Part of a small language model's weights: 157M tokens.
Each number is 500 + 50 x the weight over its row's rms, rounded and kept within 0 to 999. Layers, rows and columns count from 0. Numbers have three digits each. The size before them is the row's rms in percent of the matrix's.

# k: layer 2 attention key, 64x64, rms 0.286, rows 24-63, columns 0-63
# q: layer 2 attention query, 64x64, rms 0.289, rows 25-63, columns 0-63
# v: layer 2 attention value, 64x64, rms 0.325, rows 0-60, columns 0-63
# o: layer 2 attention output (transposed), 64x64, rms 0.273, rows 0-59, columns 0-63
k24 079:514506499505506520544513550534463545525504541437456474476448569607516522495511445505520526442447532481470389516548580470563455500437474628424442517535466552433513540474450429516592599524471399
q25 095:458426500429613536426457556516459463443492514509394532435448449440432461390487430546515469517529427476489452547476497502524559553480488506510570454471535534484431532589498585508477540405458498
k25 091:499496426406505576589503528438475434518459520530512418513489428485559598554441521499467452514472490459477459470538411505438535492486427474595493390451488580465532403555535453462427509510483467
q26 090:381392448439577510482547477455532440510504534461411549495587484525446478559560551504551558500496554474497528497531414572584542467500511509513417516527482524471454441464550519496528405528392461
k26 107:499465581518411474501470427483447421451503496440477474550522491540459556579508449412560495510475499547521475456431528428359485460607379481444511464473423525559577509482460512478498542516500500
q27 080:542504420498482467548483559547498466538481502531488531391568378471442503382600561500513498561441464465471628514487520455470488581407507505564476527514508558452503553495497480446497436459458442
k27 083:451469493377441525481551554433451454497423417578552515465592511482443575512440540494497565439446470489514541427469604495554540560510506426490491427498450524434477515578481481520436528437517539
q28 104:465469418538426463511538442508568474542540497471572495531529497589462451499499441413569495570428535527538431515453458487463559525456633547453517346473458441496498525503528438479481500445545473
k28 090:554403608357400515519493500455522477526567562562552540560542483468500533467578516572528531523572497446449575529532514543488518505542467568500555527495447564523478483544523552501554519554399495
q29 098:470447402482495458472412469516530465608453572450480453523486480556544478453513482465401471433393479476488488487518563498473447593514514497505504502591529512425491532413546531431400416561478518
k29 090:517499545517471422565593422513452567535580586473419520611462522524436487512435454533523524565523422438466463476502562528552558540415473429503496481515488571495507478510485568443466421447424522
q30 084:610507425490534534476522477445531464560500461448465562550472500478405497450452588417462491541400508488484400553520442436442475428499448467511435498468491550607454516441508473481563450457575487
k30 086:502529555577408572539392425478589488531472509486515511535472613530520599466546501518444506521546365548439559454554452473522504515528528514454577482456464472526483533492482408510496493518423559
q31 096:457524500404588453580519522454501529450581477586399482505537509531545550528532568413539509554481488489588471448526522460544502607516493565406535443482599436477552500497455489524430480492560494
k31 086:494424520532422494475588484449479451493470553422486491444515509555537475518603421530505461562450546500579560522504476385497508460440576553532479381528471452480496518459529458446510599527409461
v0 102:379495468520376533526517490456545479544527475502467490526482607506406523345515482584560529462579484523500522539509432568487482521511446505438485558505502507620485572505500528482568477523460515
o0 106:555483578551535511600545640554525499438442518465523488525423466527477557575539482577471446438511470479445490460444569490514501519412535488581562541437520515508515435553400564543450530486515536
v1 093:478409557565423555439468456513455431514547585567477505546437540465518544544522532535470506478578594497422545493476536445516559511499424535537430585461520517461482539513564571551463549574432425
o1 105:441497499504530517528455582500536575467377418496515553556622452573511526422526541480432557480438469559571494475457536498461506469512546480527422442540545452475435465491542532561497508368477472
v2 095:447530505397464444463535502540483646498472449496452498450532530557493488531509505445421456444453500497387516483524552487483471484513464516570488511384524458415547486586490590554401544529457517
o2 104:552446484519525674489474540419490486500541517586523494497480617489482449559610538458530546503519572484602475513508575483548466494533501443595524465440537539570529489448510503461461492497433501
v3 107:495462503482588459504521528495536457435507522495571537503492476461536445520555555499521520505492517496517550497662501563432462491534551499478572465513534411430416504462612456596451572582414463
o3 118:505548405522518480494486537484520518529443591504562437585442489464481558472519555523536560481419503388486479559539450512476549531421489521486498445512432487428523512621541564436539536637513472
v4 084:533513500588482488462558582560632511556523446598560504553414541471519542559561519471531543453415506523504519528464480610559530477516455459520488512514531490477487530548471530441498599408585457
o4 099:567458526378602446504464464452465514328480559468480446561445598493420451472574472439457447493507502550515470560460490556461541539522486493426504443528517485469454485536423491525521491474499503
v5 102:569495470495481464550470532489537387497522540593521412435510491385480490538482545557551465556535519527445544465504466503446588475506444533499520594350475479553459483565522497488534540481395526
o5 096:500569550438504465422452444484489536487563446473451515445524477561582519462530509492498561530480419427516539480390426524602484502473442444566593511433493527504504515441469606503438517389521481
v6 107:422545397517387487460473480495454509436417493530447473566508408519497426502470482434462474562552531507513480548474496493435562511466563531438519523414462401578492485514575401502536495525506592
o6 087:455453428537557481494561525531491526498488518486562539482515550489489535426571572437450468433486517481398605461552570527540418476528504465517542500483518461578454556568471505598575465536499360
v7 099:458501497521472517516431583505438482515464510518491363446509473485456469540507545574430491522418549478561489469541494404459553602501465420524440446448504541537506543510519501542578394442386490
o7 090:464425494452439520460467525569442466489591476512490552503521501560563477347530503452480477477496565477434500451514489509536454537571363454549530459562520460562397514469432470428532504449475464
v8 103:554531490459438456523465378509521419563455437507480551414468495563414517505587536473474616503555529542461448531599474558492533519460554532531463547474528487505559521528400552468501416485464558
o8 101:472506521498547584572575404464418422495494499363567531440466465520518496520523550509516455475494522497512521503495493430461613470499521561434446505536479553476417484538456409458373475504534542
v9 097:515426477668478466604496475555531474441481539536439488507464444422514502409537484532551488518503465554453561513430481507395560416437510514523512526531437490563553532511500469534535489439462590
o9 091:490437510452555405477388481526499551573476462592518562457534581547521507497550513487551508534467514461549438408474436454507499595516500436539579538511460460440476507547452444621545563461480470
v10 102:553489599388446525520486432516533496554525477490505554457529543482585471543532484439595449406523469549504470523560477493437469426495442497479513480494612491412509460520497466414533522577599569
o10 096:447515524505487517476577436443487566455538575397461528527541527429466569488464488433492545470542536486545488558444531505482567543421623488587485548528465549504500624410477486474465503507433422
v11 097:520498517484447507455529552563475472421522426336452530497408588517588465506506461489476449528484506604474543451524477493436538421527549588573469509544463470451534512561479426481541452490474555
o11 100:498475493492365509497467509584545500534432518578477385584427551473477520413542533470565490454514461441471513537400464480480583515539425440532480532558567463477508478513550543474517545500394463
v12 087:427527486536519469406441475554413509517544512519586557513530501449511521472495481516487415478461495498486537541562451432600546461529542544433423490594377521558530582420486469541500471408533471
o12 094:510424548487490532477541525533545483428481509502585568441508478491494541501469596548444448513515575365533477475500449556479482467496442532514548486460468587627454496502425568595490552428459564
v13 100:413480358470441485518508526465374525454476479403480542540589535417491533517587479551556433445538514472490517464515532435395531537521560477439452444529519508525474526461542556558530449515502508
o13 090:513462568582526518581476422544551504536460442523552554378585508489493583501534461452566490512541488460578517480474497472466383436450430433382447473509465449525503527535533536489552520536538452
v14 091:462489472490633472475484403444497436468458488520455494507468414381547481556496459548513456506497466554519512423467537605429393492493518495527518531562515439463469501501525632452461452475439501
o14 090:545525506456568458556647525516528500489562474546498458551512609502516514612451526503556528504403493503491543527568578479460604592492599432535475487517467552470546496435500480470490500504494580
v15 104:506487484493544481509516622435515558499581496492552521440468435530537507501473576364543560486565442455589460481508469497573568461541464451499594473489516524479450446583504623436528484537519490
o15 091:517382614548546576425527403499511508522466516494492442557529531586477564575571518501501458477427512527416537615492551434448547525478568520551495513561460540521518500501497528501479579472509579
v16 107:595537456479574485536461388508450493546584502508557455481492543455432518416521508486505489497546546453546511444497398524484422478517386439522540540564492526549509533432500443648521498469490462
o16 102:363431530484460476442507539561574430549463445470489464492560558500467523576498487578509472433480523539473537517562437530482610423565478521482514491559488502475522523426599464450475486525421406
v17 094:397443418533476420578474520480464514477469593517502490497513459453447548520517492562483472545479584394518615456371507579524492554463537522507532538504481504607485476503510441464582468459489461
o17 080:452445485568426495497457461550507463443545408456483485403475497616573514507426510510588517575465447459462522461502547382497396465498494443447482500535495478476463465536414494589501575536489497
v18 110:552531492605463572501513600458509494494473500531537505445574479491568517419484460473605473572512496545526475538382475484486400433527518564562455499488464440417417499587473503474403512496510523
o18 093:480497561480545477507501541449540477464475532529506487550555473516506437501537484479495584422516558497445479520549601516438513568445630516433419484506514544493490470599472323476543507574544530
v19 133:489503533506475506471435421531554558485535577407471538503504489533542489460378486546406440512412419483389519511493407449516543475537528502540518456423499550457531514491524569509492444408550411
o19 123:496591543631421523516506546506552582473468447494467466393486464507486538480454517482482521435379393529556541422458442541514513514511519475504503511483462462560428424472468588505547412476492516
v20 099:462371459482460481403477501497442407478516423471500491500521523579592533494428573493524521397518516472529535466456520569571510429578521509515568476542527603397485491537519551512492480583500488
o20 100:541459424519487529523524502504463485449510462511514516480563433541442535538469496503530447524642471518490405425573453577563563445616554446589511477490593581474454431474489479455506512456452533
v21 087:443581524478563484426523437460419520494552545590516423526462500560549526447491530424547524467537492504474506451559517568536516420539476566507487457587434489507480379531476435541573571542549421
o21 094:549371449492570543516411503519450499560409554495512496477483472557495452488505491480603516448462515441421435440599523574447534493466499488497588497464522516543571461421468501432436467488473415
v22 099:539541454447502537511536514505514528462448478504492484515520526516459438420497541519519428415431526538501498554506388463477559540416518425597548498567599475638449447419458543499501494425502427
o22 112:490473468490561489406566449549522523548480529576516458463466483432576449455550519583557454539469534562526449431587530543469504475467519506520494482600527556542461467599523392564534483386506452
v23 101:451543428439479484464450588550375500517487523482515479509554433503437530554509483576440515451462613514525516536565468557566574431489449485484516544409537583397539482421441475466494511479515515
o23 079:385495627498538509480440567469558521498486506613548512497542542444563451415555478534487440486569425380466449474508499581553481438469518504512512520410506475514591480548515540516467522523446508
v24 106:421440462525434487496548463585431455438552450509532594532408516505566507443486557545485557453582417518511452593505518549521603444499462508520511536507531356523480508457552504522527440513475490
o24 096:615506485478394511475533518528480433488416489498488498470513501509525449425475550504401501494539453400496519505443635476454537455576563559500475396435420533485490491557528447585535531532491467
v25 106:484492450523429508541534509372522518412516477422535421549514529531499564465469477526541493550451387479560496535485488430428492568471538557544508554409454538543422531505496468542363501540552516
o25 101:498512520548524398639528484509424477480521561502468465626520491518538510471502562539491509462519498490491538450508453514461564500413458436535568550519597505509481414627526488463492497487406585
v26 097:489521441521498458477455506478499467465541360528495466437549491508425544477458489504510418528567483477582478432507512546657495485475489573556559499612447521460500555584534530472531489610478498
o26 110:539437475417491526514529405521557521535587531536492536458471437539531391392348490531404475540542507437460535514580470563489488464511480452461497514526481460534510483571531512561538426436502500
v27 089:477413551527476579447516461504528501447514456528533438619577509425401450460575511472438466498484544453401459548533579484506505610504499535530483562580484519484466522414462465541438522562482532
o27 107:413533491457508549610483455522445488513522498459460456470434486522451474428537427493435481474510603533503504489422462539518541431370536456548579545506539396504543520474561485608447510566515511
v28 102:488440474477512504541504400563454507475514566509465530426492410490527415508535526523551565527532509553577484536365476437504428630518451489519568521500539510521505491519592515559538434557483596
o28 111:413505515478589498428503497455503406504451511528574543511483431548455620479534580524534550542568584538472488483406457457484462478430498504467526445603514511513475551478435555568410531453509453
v29 090:571477560525474461457447473548493511485534474556554539474490564555451469497447540499443577457494506539547468580520449442516397468426493449550583558649569501381492469490498525437490496487538572
o29 095:585537525383537534476491446409457437590528544551450485570448427518407444558399453419570528470482549487477463515504524504569495525486530473480407524451478538517514573511556510446470494479582505
v30 100:564561479476501555565457546487478451489568535444569606482578525497439570474531456602477481463426477474460419519431575460536476513521510485460487530494495539420519514571507430502617510592532573
o30 101:526502514379487488518519457457563534473565474490566469522503545593507515588568601407559489589459482537511504472471600559506518476407519593443586502494502552467531459502447489419460476472506548
v31 089:474544574542564496360516486469540426537463555462470452479452525484526417493483558549469459474618531515522499517586496464510486502506389494451541494436488517535484544513566527557519490660451473
o31 098:382505435393493450466538444479412541478477561520569493426517489459498441459504476522521529517570543489468495493465460363477552478594484458513496574546558520612515530583444463470547514505526551
q32 080:491542518608484565427409502471610495464486492514561532465459428587496413490467531531472520520528546526471452487506558546478561431479510437505492524504454484450517376388439410567461472525502540
k32 087:518524445538493449522409533419407462450529426449433501523488526550497430484426560475537526532603448446542469425580503446562523563563575475535543505419546517441501496530552502469569492502451587
q33 074:527469496484617504552508471581536432497540483426502460483507530488497636483599467428462465467562529461477632466509427467472524478387453479532585497492529530458553470577440545492469486476529529
k33 080:549465502496495415507454534526524533418536548498483584489495563526525497545392491422531549555576362525406528474507428509451502569508514546510544542464522426422530447431518513447556470535490596
q34 114:514551504464454507470515515577421540551507428517519566640512543454523402528458475538455448504397578543535517463509603453536458527544567417550492508552569589550471504522516476547550522445483494
k34 083:435441511517513418527571509470385572468604460512468451562546525472471480611497500451474490519553542498546494489571562532496550447579535513503500469462472567451454601498526410461594519548527440
q35 120:502492482490449541448504482515369548527556385510456580541545532423535405532520492495477496548400488535493449524504631424547484481575538457565512498516482582485445492520464458475566464448438533
k35 111:479545509529460523525572509402433523564575489530508399544506528429482535542535453486535450482443626533452528514560544532552468480569530528602478447464457607477524599565502517451441549481519472
q36 102:433571535516551478570507505498627367459471582389496480414551403552487540454514523526558591486575500554471497466467460548487519545457488524462444504514526447526516480512501533438442537545564503
k36 094:584562432544484614413574498453483543476512480504533488468396477496466461575470516495590497474409532495541482583459496415536511486579509481544459496489430579590527556497500562435488557502463441
q37 121:580515512498401528494592468449376623490493493535474548515533608483532482543422465538502564471509485545460530523542546596537555438520524474477474502470491495488370557506469471464539423559507478
k37 112:543504457529454658571559443445547554536460553517513468382418526528450520617413579569542516466486536452464509590534479472502454487497534513481478498564422441506492510519528521496483500509556460
q38 115:487551558638446454491488449478395484500459491483543567529506515441587491596583472409472499522498509581483505503470515487556559553457525570582503570557457453470552553490445520487466463519602476
k38 104:429559532528515553506580503501396542515469475511553501474506457530507372537551616593521491583490551482588547475447583488549489523555489564537548532547452516385494514514508485461557558441511478
q39 111:473459392480520491526540499491490386536534508481539432464442496452403551517538448469533513503538491488508402478623518533439486475553551603554523474550429409552530562521519488410532574522539468
k39 096:548524481512381477439508461434460446500505394517477482469395531496534513466461636517449411475473602527494480520491467552385447507535559552508480487510485575539478437538473429491479465473425478
q40 089:490636485409523450635507452527442444508463534477344448513540484470502480494523442529514500579488466521570560492545494410500512520450449484491547425498579539519470523551471551441480506532502449
k40 067:526457413518479534469555427402457538464527437512439439519520550556576489473477475455502438493480569492606513451472457616506508480640437469401499490536491483513493610516545477532474494478552515
q41 097:487512520444483430560520452469503477542491486505425458492515469509447602438488546510594451451629463445525541503504473453480429476556490481438476460485578407553486617615427498448526482479466455
k41 081:492494509499530568462503495615636501399442537462529568426443523446459534581467527576498513530459435511470510512457505411467449516446459554538529586501423490494483454546445478575421470498505562
q42 084:503469486577591534484503534585492490486433449476488512556440491469470503506514477539427521492466625403498526421510494597484517472501430421589482460469503591434540429485536486619474529505503583
k42 103:455564433534483414441431507463451467446548457432416591564543442537491444476402477442469612525540473460521486544468497400565435509517521485462542479493505481507566442475468536484577469553446556
q43 076:566507483473557516493519506542414614430451477472531561599415558521428457450449489517428448427489615449483473513527530549502563516585539478520487562462452511410517533455509477496512423431498556
k43 094:598492585435490420462416508453466485432523574447473573513511505549525421577572561457472497494558408486462505597496518474499556493523572558467539526489513428580508478502457554454529518434427562
q44 102:519408535475564495446515487462436544541536429499457507544464538493463542424602474498510413464442438474538495542545493451585467532504519434607488512515421543432479501548544475494618449434422563
k44 120:396532515543516502544600434494451542644558470512466436559497565454437472581444512481408437536486585524458465534540499476514442527501526522576442480534447586483488478508499464536533501536468595
q45 109:524562443514482483504501435488416403551489515517388519508511471456534476555466574628526477491534433450559486553476505475538403553503484425510520527506445511452592415502498506427408584563491509
k45 145:527619526417589486471466455572511370493459437441513576454486492558551527428509500499476521476515372455541524459479479383472555464418506546445565524502500463538472506511474486538517570519473473
q46 118:541453577467449530470402462570459560572488531538557511472445604601510432453498432506555460414503495463557581529510549520522535483485571446504428463477518435454480469600477474499452474419551483
k46 112:602439413463603550542512490481537571469444512451519445490453436505493503468530492434450559541435505458433645475547585505503425490518498458498500460501448514482531533500608489512480437570541427
q47 112:565468542512496422492532451473479436562581560450508534499555504419537479611494453532563485448526498596572463455474407470516426482547529540476541574475476512483497516454389595458501483585538557
k47 106:508518475550557546517542440477500409591565474435420515434547547443575429483496537488470440502522471553429545527553501521472498500502475542503646504481509476405393537465463512424513612488492502
q48 107:587519554418577459512535554559419456519413529665578457501484521530479550500558461464458496432579489423491538446556487550549554517539540466514491503467533409502529510464436454530478453544509479
k48 111:503493527594565598459535442565512542479396483497506470514471482554518516554480532420472580562443544502449494503593542554522424522403569532481553448380481527562493523474486457529480422502488424
q49 120:472429506455461566472474582523524600505460531484577490463561503605565490509576583614504476551481552546564505493366544451495462566488523528505520520479526466443434495511527432441413503532517534
k49 106:524437506483573543469491599459497527442482580542518496478485470436605443478598436533479499549401463522598490566487431494487502504450553531485493484420499579563469567533508475418535501621494486
q50 112:421468448445611543541486421497500534540502450540566493540564548487505447407433487463414471466525590467455457474482453470524523492627522586439573495458445579483462495525488516530490488586556490
k50 116:481459467490515513516487374612433492543486460468488561516536439460490564498487497456444476459509583593425491500460461460489546460511531606476438625506468457570436467422493494420496422547508495
q51 105:442510526452500352493425524523495509508465460532483556452544462410448481560536467410517508458454631387462477531493459529477507429508548504567535467545444499488416500456441493574493514436438515
k51 111:511395559580526528501495528461501455460524449553413563527590539542515457497514533494474496467455518423475513445517505556455379544516397537442567584507436484597499469455552556569455512431475479
q52 110:550507502438484533456486545469492518492550617463455525452494519574485511457568450427439523525448487489454510538498523386478477486458514508544523582491399405564464479577465540475530555621610533
k52 117:522546473521484541477407495420468480461485478454513420469382508504523520486574512460506546508514513498451454526464512494537472508493510550580540456574548371525461557516552342475482468475566620
q53 125:476508400487629508497450510573400533471459429454411479448531381518635489446499463436505534510475515533500542555521484496435570428506492521509533455542529531528485568535424464474522556504532477
k53 115:547534500499530549426451509499448604487559446581479459488583504541486513427455487518614487542495433438502574475497381519541504514611475582533476524450487468532542500413496432450470426503456547
q54 105:517432549539417488536556453534484540517516435522423442504495520460521635467560467517504556534634385444495517508490462499528583470513519527452568520520453476507473595528417536580543487508464560
k54 102:533529526508485451603456508519427521501407517519472514456569518454499478558417490538603571465523514528502492573490556440444412573504524584540570434440442506448575467458556435586525500549532455
q55 115:462381445479550517444448577513511529498526481579531583497560471442497437482460490542588442544486479591474453437497580436456521471607453474508399550609534481486500514505577520526520532508450498
k55 107:599428547488570441404424459474494454425533439515465564547484475493527443469504544509573402484424474485491448457467498542516584498512503427496375497492522557469387502510535504514552421492548482
q56 111:525556553444430447452575482535500503595480512556403507493525471473499437560396636468522419531525429478538495557479444491401487524530483611477511556469463460550484519409517513534514500462540517
k56 116:400560505499518486401527536542626529512393490561446513442527535367544438512454521501544520470552452421456525553487516471490524538485568540558460529600564518515473583459469502506525459490454514
q57 111:575472427497487469433541424463529476513438395480474578529502452495534483432442510506567537512469455528525543538422574456570546488514601428441463477493499423430440496495501433443596558446439527
k57 111:559460569466479557474472530516482575515564551547488455518570498540474468436552558470532492503493402553449586617473478532488520540482532511493463487600520556422528456516470422633501569476412470
q58 102:560462534565502532491494545480425536456487544465447594555357577580498480520464440521444459447470603477521458418428495495475549530463530552501480513562526437506575442427477448509426490466448460
k58 105:545546603438440515582528533537500595497446526513474487612440483508583504521577584495446524499560511513513490509550520579499577451419567437508582500460464516482579497513535587499469419448493470
q59 118:596450616575511484576545520567476614549496486516564553499498451531418460480481489525474532567495526447509504507599547515491492409452510564390500423506470471524502505398407500512505446498510504
k59 116:618537473480429568512496523535639426578413395564512573518505513542425430488455491552532525587447586478458491510453481506483444464467540454494518487467546504489549497431558515443473461509511531
q60 107:464502479511406485537502490516502525603515442507449498566493498422473437522487497528452462527515557511507519553495541398465487439605606537532441540459568503571471617441446483424606501439466522
k60 095:544499484516483440475484485538530492397476510515468571483485458453537478499515545597473420455466484466397567598477502413451484556531373513580438424515537503516441480471511522498383515433466565
q61 121:514530570481530440422518503459504447575452415422515453562459521429582567473473544552591491491545535465432509564567597529498572477486436508527487595507533512443549416558542572492511479450450494
k61 112:481459554468485468519559502561424529601446497450467559487488577520533494554418470459579480426470466429424530492491560440561521608484458425480499549520438569477555557541507465557567517476415567
q62 106:505490462456380505453509561509546390528482489562561530500510508476533416478540447541411487474484480472442376497511489510511597480367467500503552519447529440514535431434500450597492426472505508
k62 117:428461560487498492550531527513505505544512405585508485461400491445487571424520488465606616538490534456487375530503538507567532541398443466547548512473474497554495484461410523541485509512515411
q63 137:446537386553488489537499568517455519528467548519527474561523495400567453448436474465475491583441558508583596418565551446548540529533439518510526487463456592526497511514446464438489513394531563
k63 120:518501406477463527478409556592438478469448482524517480431571526530434458534538442587474443466513577505499568479488460563509581504489496409509491480441387445529458600478415479565460472528450502
v32 101:499492523521525444408510504563533482511459526502456497495617518511509443479458507460460521542605411445502612466442463627455533548464492550557504561523425468544559473534480499513387406514503544
o32 105:494546529441508518495499501455489467509463463561442489554517430528595527539504484558543517556437536509431360501653484416463511578536578453475472483600428537449493536493544560528512473462461523
v33 106:419612569493574592535574495449486418510487491507458536489456534596432533466515470565497549535466472496472476472476535504511450456510430567533536624438446524523553601450564541517497560497556478
o33 091:575466438558416517474456539495519529536505502493541488595524511530515454653436545477556526568484496507467470483549444445535410489447628546535486435482487455529536464487482432407529422542548515
v34 099:533470451492545581559528503473500488525539450399518419493412506494535559443476470576494401465467515535507458482398464462524507503525521425496585493544567504470452563585459421476480559609411477
o34 109:365543467452495533562516543495543476448510543612538497419568454435479442528401533436427490403428479456473531468547524533431409519462487513532529472459414548502470525520571542509526479495543457
v35 106:473476496481464465452438441491571640553492545547475439465509634590470533495499549516451491442533450428494455509546466459482538540494492525472464556390490450451430478524627464498552513545461493
o35 107:526563488502443469426469571477523510577504481539522503598523433484488479525492494426522373528469526566536470445508454461483486538466546462421512611521547549595611448455407504480484514432465435
v36 109:436476505445497515516515493526473608462613464477511502532397558561518529565405528455450437536540574455568511531497522496422583562565478565519496540533403585515485447479422507554506503497436529
o36 086:515456489490534481539527529536555464527504368518485547449564504515536492458529484566557540597433475525445535413523461556555462491394526468429517398464507468496375571552525411538496448499543482
v37 101:490488440511597523426555523461615466426521493519477487513526537519501570453573470540523477530424509508520449413552489532535389563549479607401511440517525523499552480428559552495473411471556493
o37 110:467458537507438519452552473563556514467531513400526566602497476427455457563530570348458477487516409578460558505475490453545477452440492566530543505431516540534485544529557503480473587472438501
v38 100:495565499444462588446535569505488465543502411512506465512599581517396549609507515495546446502534528516543545475489369525485515404527625532520551491543561519453474507486557455515466475471527453
o38 093:517522531457549502563534527446455468505486424586459494473435443452517506444577503509528571541527489475427453516502630505507508505417541406425478495427468363537520497556483540528516429456541591
v39 093:497383475428567608556500500509543465479538556575490461532514519461456513485545519501518367494521470554575546499488516425523547404397470421586507524476551478524491431512567496496525512498449586
o39 099:559504549481467562429487493443535568534446485474474472460444500507549458495404503497513550493468555473551604629515474449582565478465482583424477485430471485504411454432441541508451464499611476
v40 089:431476527551418586569443489470523461545533571587564409529494552451474447506391556519574432495462442402513506433565470442551507533480552574488510510490475515507559476519508544463517597542469536
o40 095:499454438505604540435494496503495584497473452525541540508478476461575440417592526515500543491537463553632518577546585490453600576495475533463532528484547435423474479490581564506481443472513452
v41 082:540533405393514527499518573538532397521575505463579442404528508564536570533500448458541512454499529470537473599563552442498542475504524461434522526520495485472565507545565567380462519442494515
o41 103:480486630462546420507567484490416500444425497488399499590534605504518474505538457526483467584482513511539474420466463431531533547502480489564491581494489497451504469534565513599535422494492401
v42 104:512622516456510510492556445510541423487498534513503429485508396479528500516500557520460460335417580505524588513462502534428467537475533484497425446535520471562503492506430501593447427482445465
o42 115:516572612521459469427552531419594428505482466573432448506480499489454541609563512498464438549626486396492515491529518493510570512461452551520528543502542453445507427494533498506514576490456448
v43 103:539515557515581462422513394478439442486475513527382489524491518465517499508562424371490480528505581534539503545427508551481556462413476416458569589473499527495531486452444483437461538518570533
o43 092:579555543582431539538429506549508526385401522443553529522498404442509483489590460451378513460497452512579498417558504475534497505568492572510459440530487445440494503459506500443516540513488450
v44 102:501541495554420428485514464407491483523527587475534496436515505412494461401530383499510536549505465485491569553602439436594524462437495417505517499449565502487494456489436553513599523499451548
o44 090:449493549530532515599521552610405534479505408488501482557574425539550544481493513433503471506503410537616507447505528489421458497561515491418410526515566494406490579525463529482475517506556519
v45 093:465502523514524488572449495523528462446369508569463531555501448427378474433345576559470425512530517503499454533559482449478490553465459447485502395486520542497452513503535463445492488528425483
o45 095:527500469460468548516461415592523502618583460428467528523506537444564481567592406473546458396457429483526456512406551478559569452497483546463530424454473466418505549469509526521510523513492496
v46 090:448490479460494529470455555392490428550498484469531467523589495510531484422435504541465488328543526512577478449531564490487487502488481567550455454516592484483471575554490538426607513495541425
o46 093:458490428633539425547503443553532504515548506458411458594482454435501512465445450411469418546501530451567595500552444477613502465533493461478524475522481527477463464444480531436535563474441481
v47 093:484541514497580555535497448489517444562532432491422486556459446466523493407491517491524525518620485399520463454580509502432660530553528559478566488523495525497514506548496435455589480485584527
o47 096:457521434537543446461613468471481456502586497494529456522511472513452516522535537522542585529504595506492471541560470497577436463432583544516493450590635394436531489528567526525479472433482541
v48 105:512530483523562471402541452486535499553573475561506532476444492437444543531578582386539480505553486500532472568529428552502471457547521501458533419475493529528565642410560457514473449446548533
o48 089:515600437513492533478438533536436523552423400535463454547488508488542606514442449478464515480536553574503513488553586537548396425456461471527462549490579424482440459543431516463450430461485541
v49 106:479503514461510471400474540557605485503432529495418548513557397588509426604430497582491484519516481440489596465483442487511481479491554522505514542581475585474533473491600577533501460481450458
o49 090:545469560440499550485444563493506543451705526540483525514445491493486446447463519561494508557533571462486522471414415473482446520581439520524512532569382489525471486547471438504505497536553518
v50 098:540438498431363500525577465435501566497416495551556513519492509432440575511511460516471509468461562526474482541473441442624403467494492464457486434545553450505547468497411506586547435516487499
o50 113:540538437551486453486465551485497487568530448534409491544490532512536471460457500603442526568509525550496501429474500607444508503525490568542451553465459489476530702525460488434444463506429510
v51 087:456550447477446477400557504468605467527509386563405514545481478578491439514483513540513550514511427454502521495467452463429581500519493580490496559503538505461516476539388578477542470462558398
o51 091:532584468501454531507553558501470523489582527518469394460517511522600542499478450493580398400447482468404439559465603489499424485480466458470532389437506489518510551549495470477465418509495528
v52 093:544461523501524575396450531478515562525535541508489343646395449557545478457574505503483431504492533414488472536495458485474489584516509525452510555486525550527524414533529452536476502455458521
o52 091:568526575433452400576576469549484455406499551500527580514521464480499508575583520453530598534534439520466501443480460535517536489484499544478460498577467460477505527436534626508446511581415478
v53 097:544607490462501479461560464502521506533499594523511554475472368412457464497492498405502531521516491444473573603542405558434483544511456572418446470495462423539502508526589484551486519488478561
o53 090:443538447476465537519529512421501528627536400574528478550492555465470497500503532519527454479537472551532460381549556480592499452362575401570515435459494526486512534503498485445517452485480456
v54 082:497504484523470482422494580578544556466539505544465622437504602454394386470534500471540519464539475463429513539493422503471508497577554515520439508556395511586506477552525477545532473509423479
o54 102:559500521471437593512469519485472564532503552513568503561557523608549503510545485608464462565483434559529449565482424450425522471497515521444534576514488526421498470462559560507438385588505462
v55 130:634565482526532502459596481538475532515510406452562519521488404509479489477403567552494499523526468519494573432495544510422446384478542535452504461524480554501540483498405546607516494442464523
o55 130:424481577420523572603443509495523509573515554436471522517553502639511469540503493497465538576523540475463497523508466448467564549480484504475483448562476479526419427542587429425523435548519407
v56 103:490367448516568495401478607536563498496443446417522506526486531501531528442551506431447522583570615483546438504526409552502503447449514478524557554520516524491441465544498504467465480477417456
o56 106:490566569546468403571583507467502494599576533502408542598580454442437534527458451528500497507480447546521513494539521452508503462551453543501451438562522552592491501362501514499482513537436524
v57 093:540455457515426543504572508475469447495495592447513467554427523515384445542472479447489513523509547525528509572500512577520542528514548518574498440492505527516338544541582395399542462497478504
o57 108:413536505527458437490527590549488542461498473606411477495569361419481489515499527492475594629467455501471494465483498514485508467556402468512484481545431574493565472526481561489461436502540481
v58 097:554576506441423483508546503489490493602421464583536514561478552552500517415459425456573554497469528556565550601540538410499568490490488427502446513524477460587587495525554554486460478445540469
o58 092:528512515495580529454529517478479519415660516516513446512498490542458430476532501521425455585560529457531545465510485493434410489483550589517499529532461592510496559496653513439562449522499526
v59 092:482532443461491446459561502508489433512521559501450439563419451508369501515472497498515519501511421510490449520489566505609498562503485490567558594467591447455494581398488419508513552556472584
o59 103:528458558479386477520519452450546564578482485433454582481511524447592581532457524464512518492532498525594499487507521421527468516530487478484426508488544558523516562521521579535666529439419504
v60 109:366561554447532562536420543506471512552459464402493555560480465493595462542502455501469499481540502515525557521460545608511496513450581451449476501560510442547645514523542551485477484441485539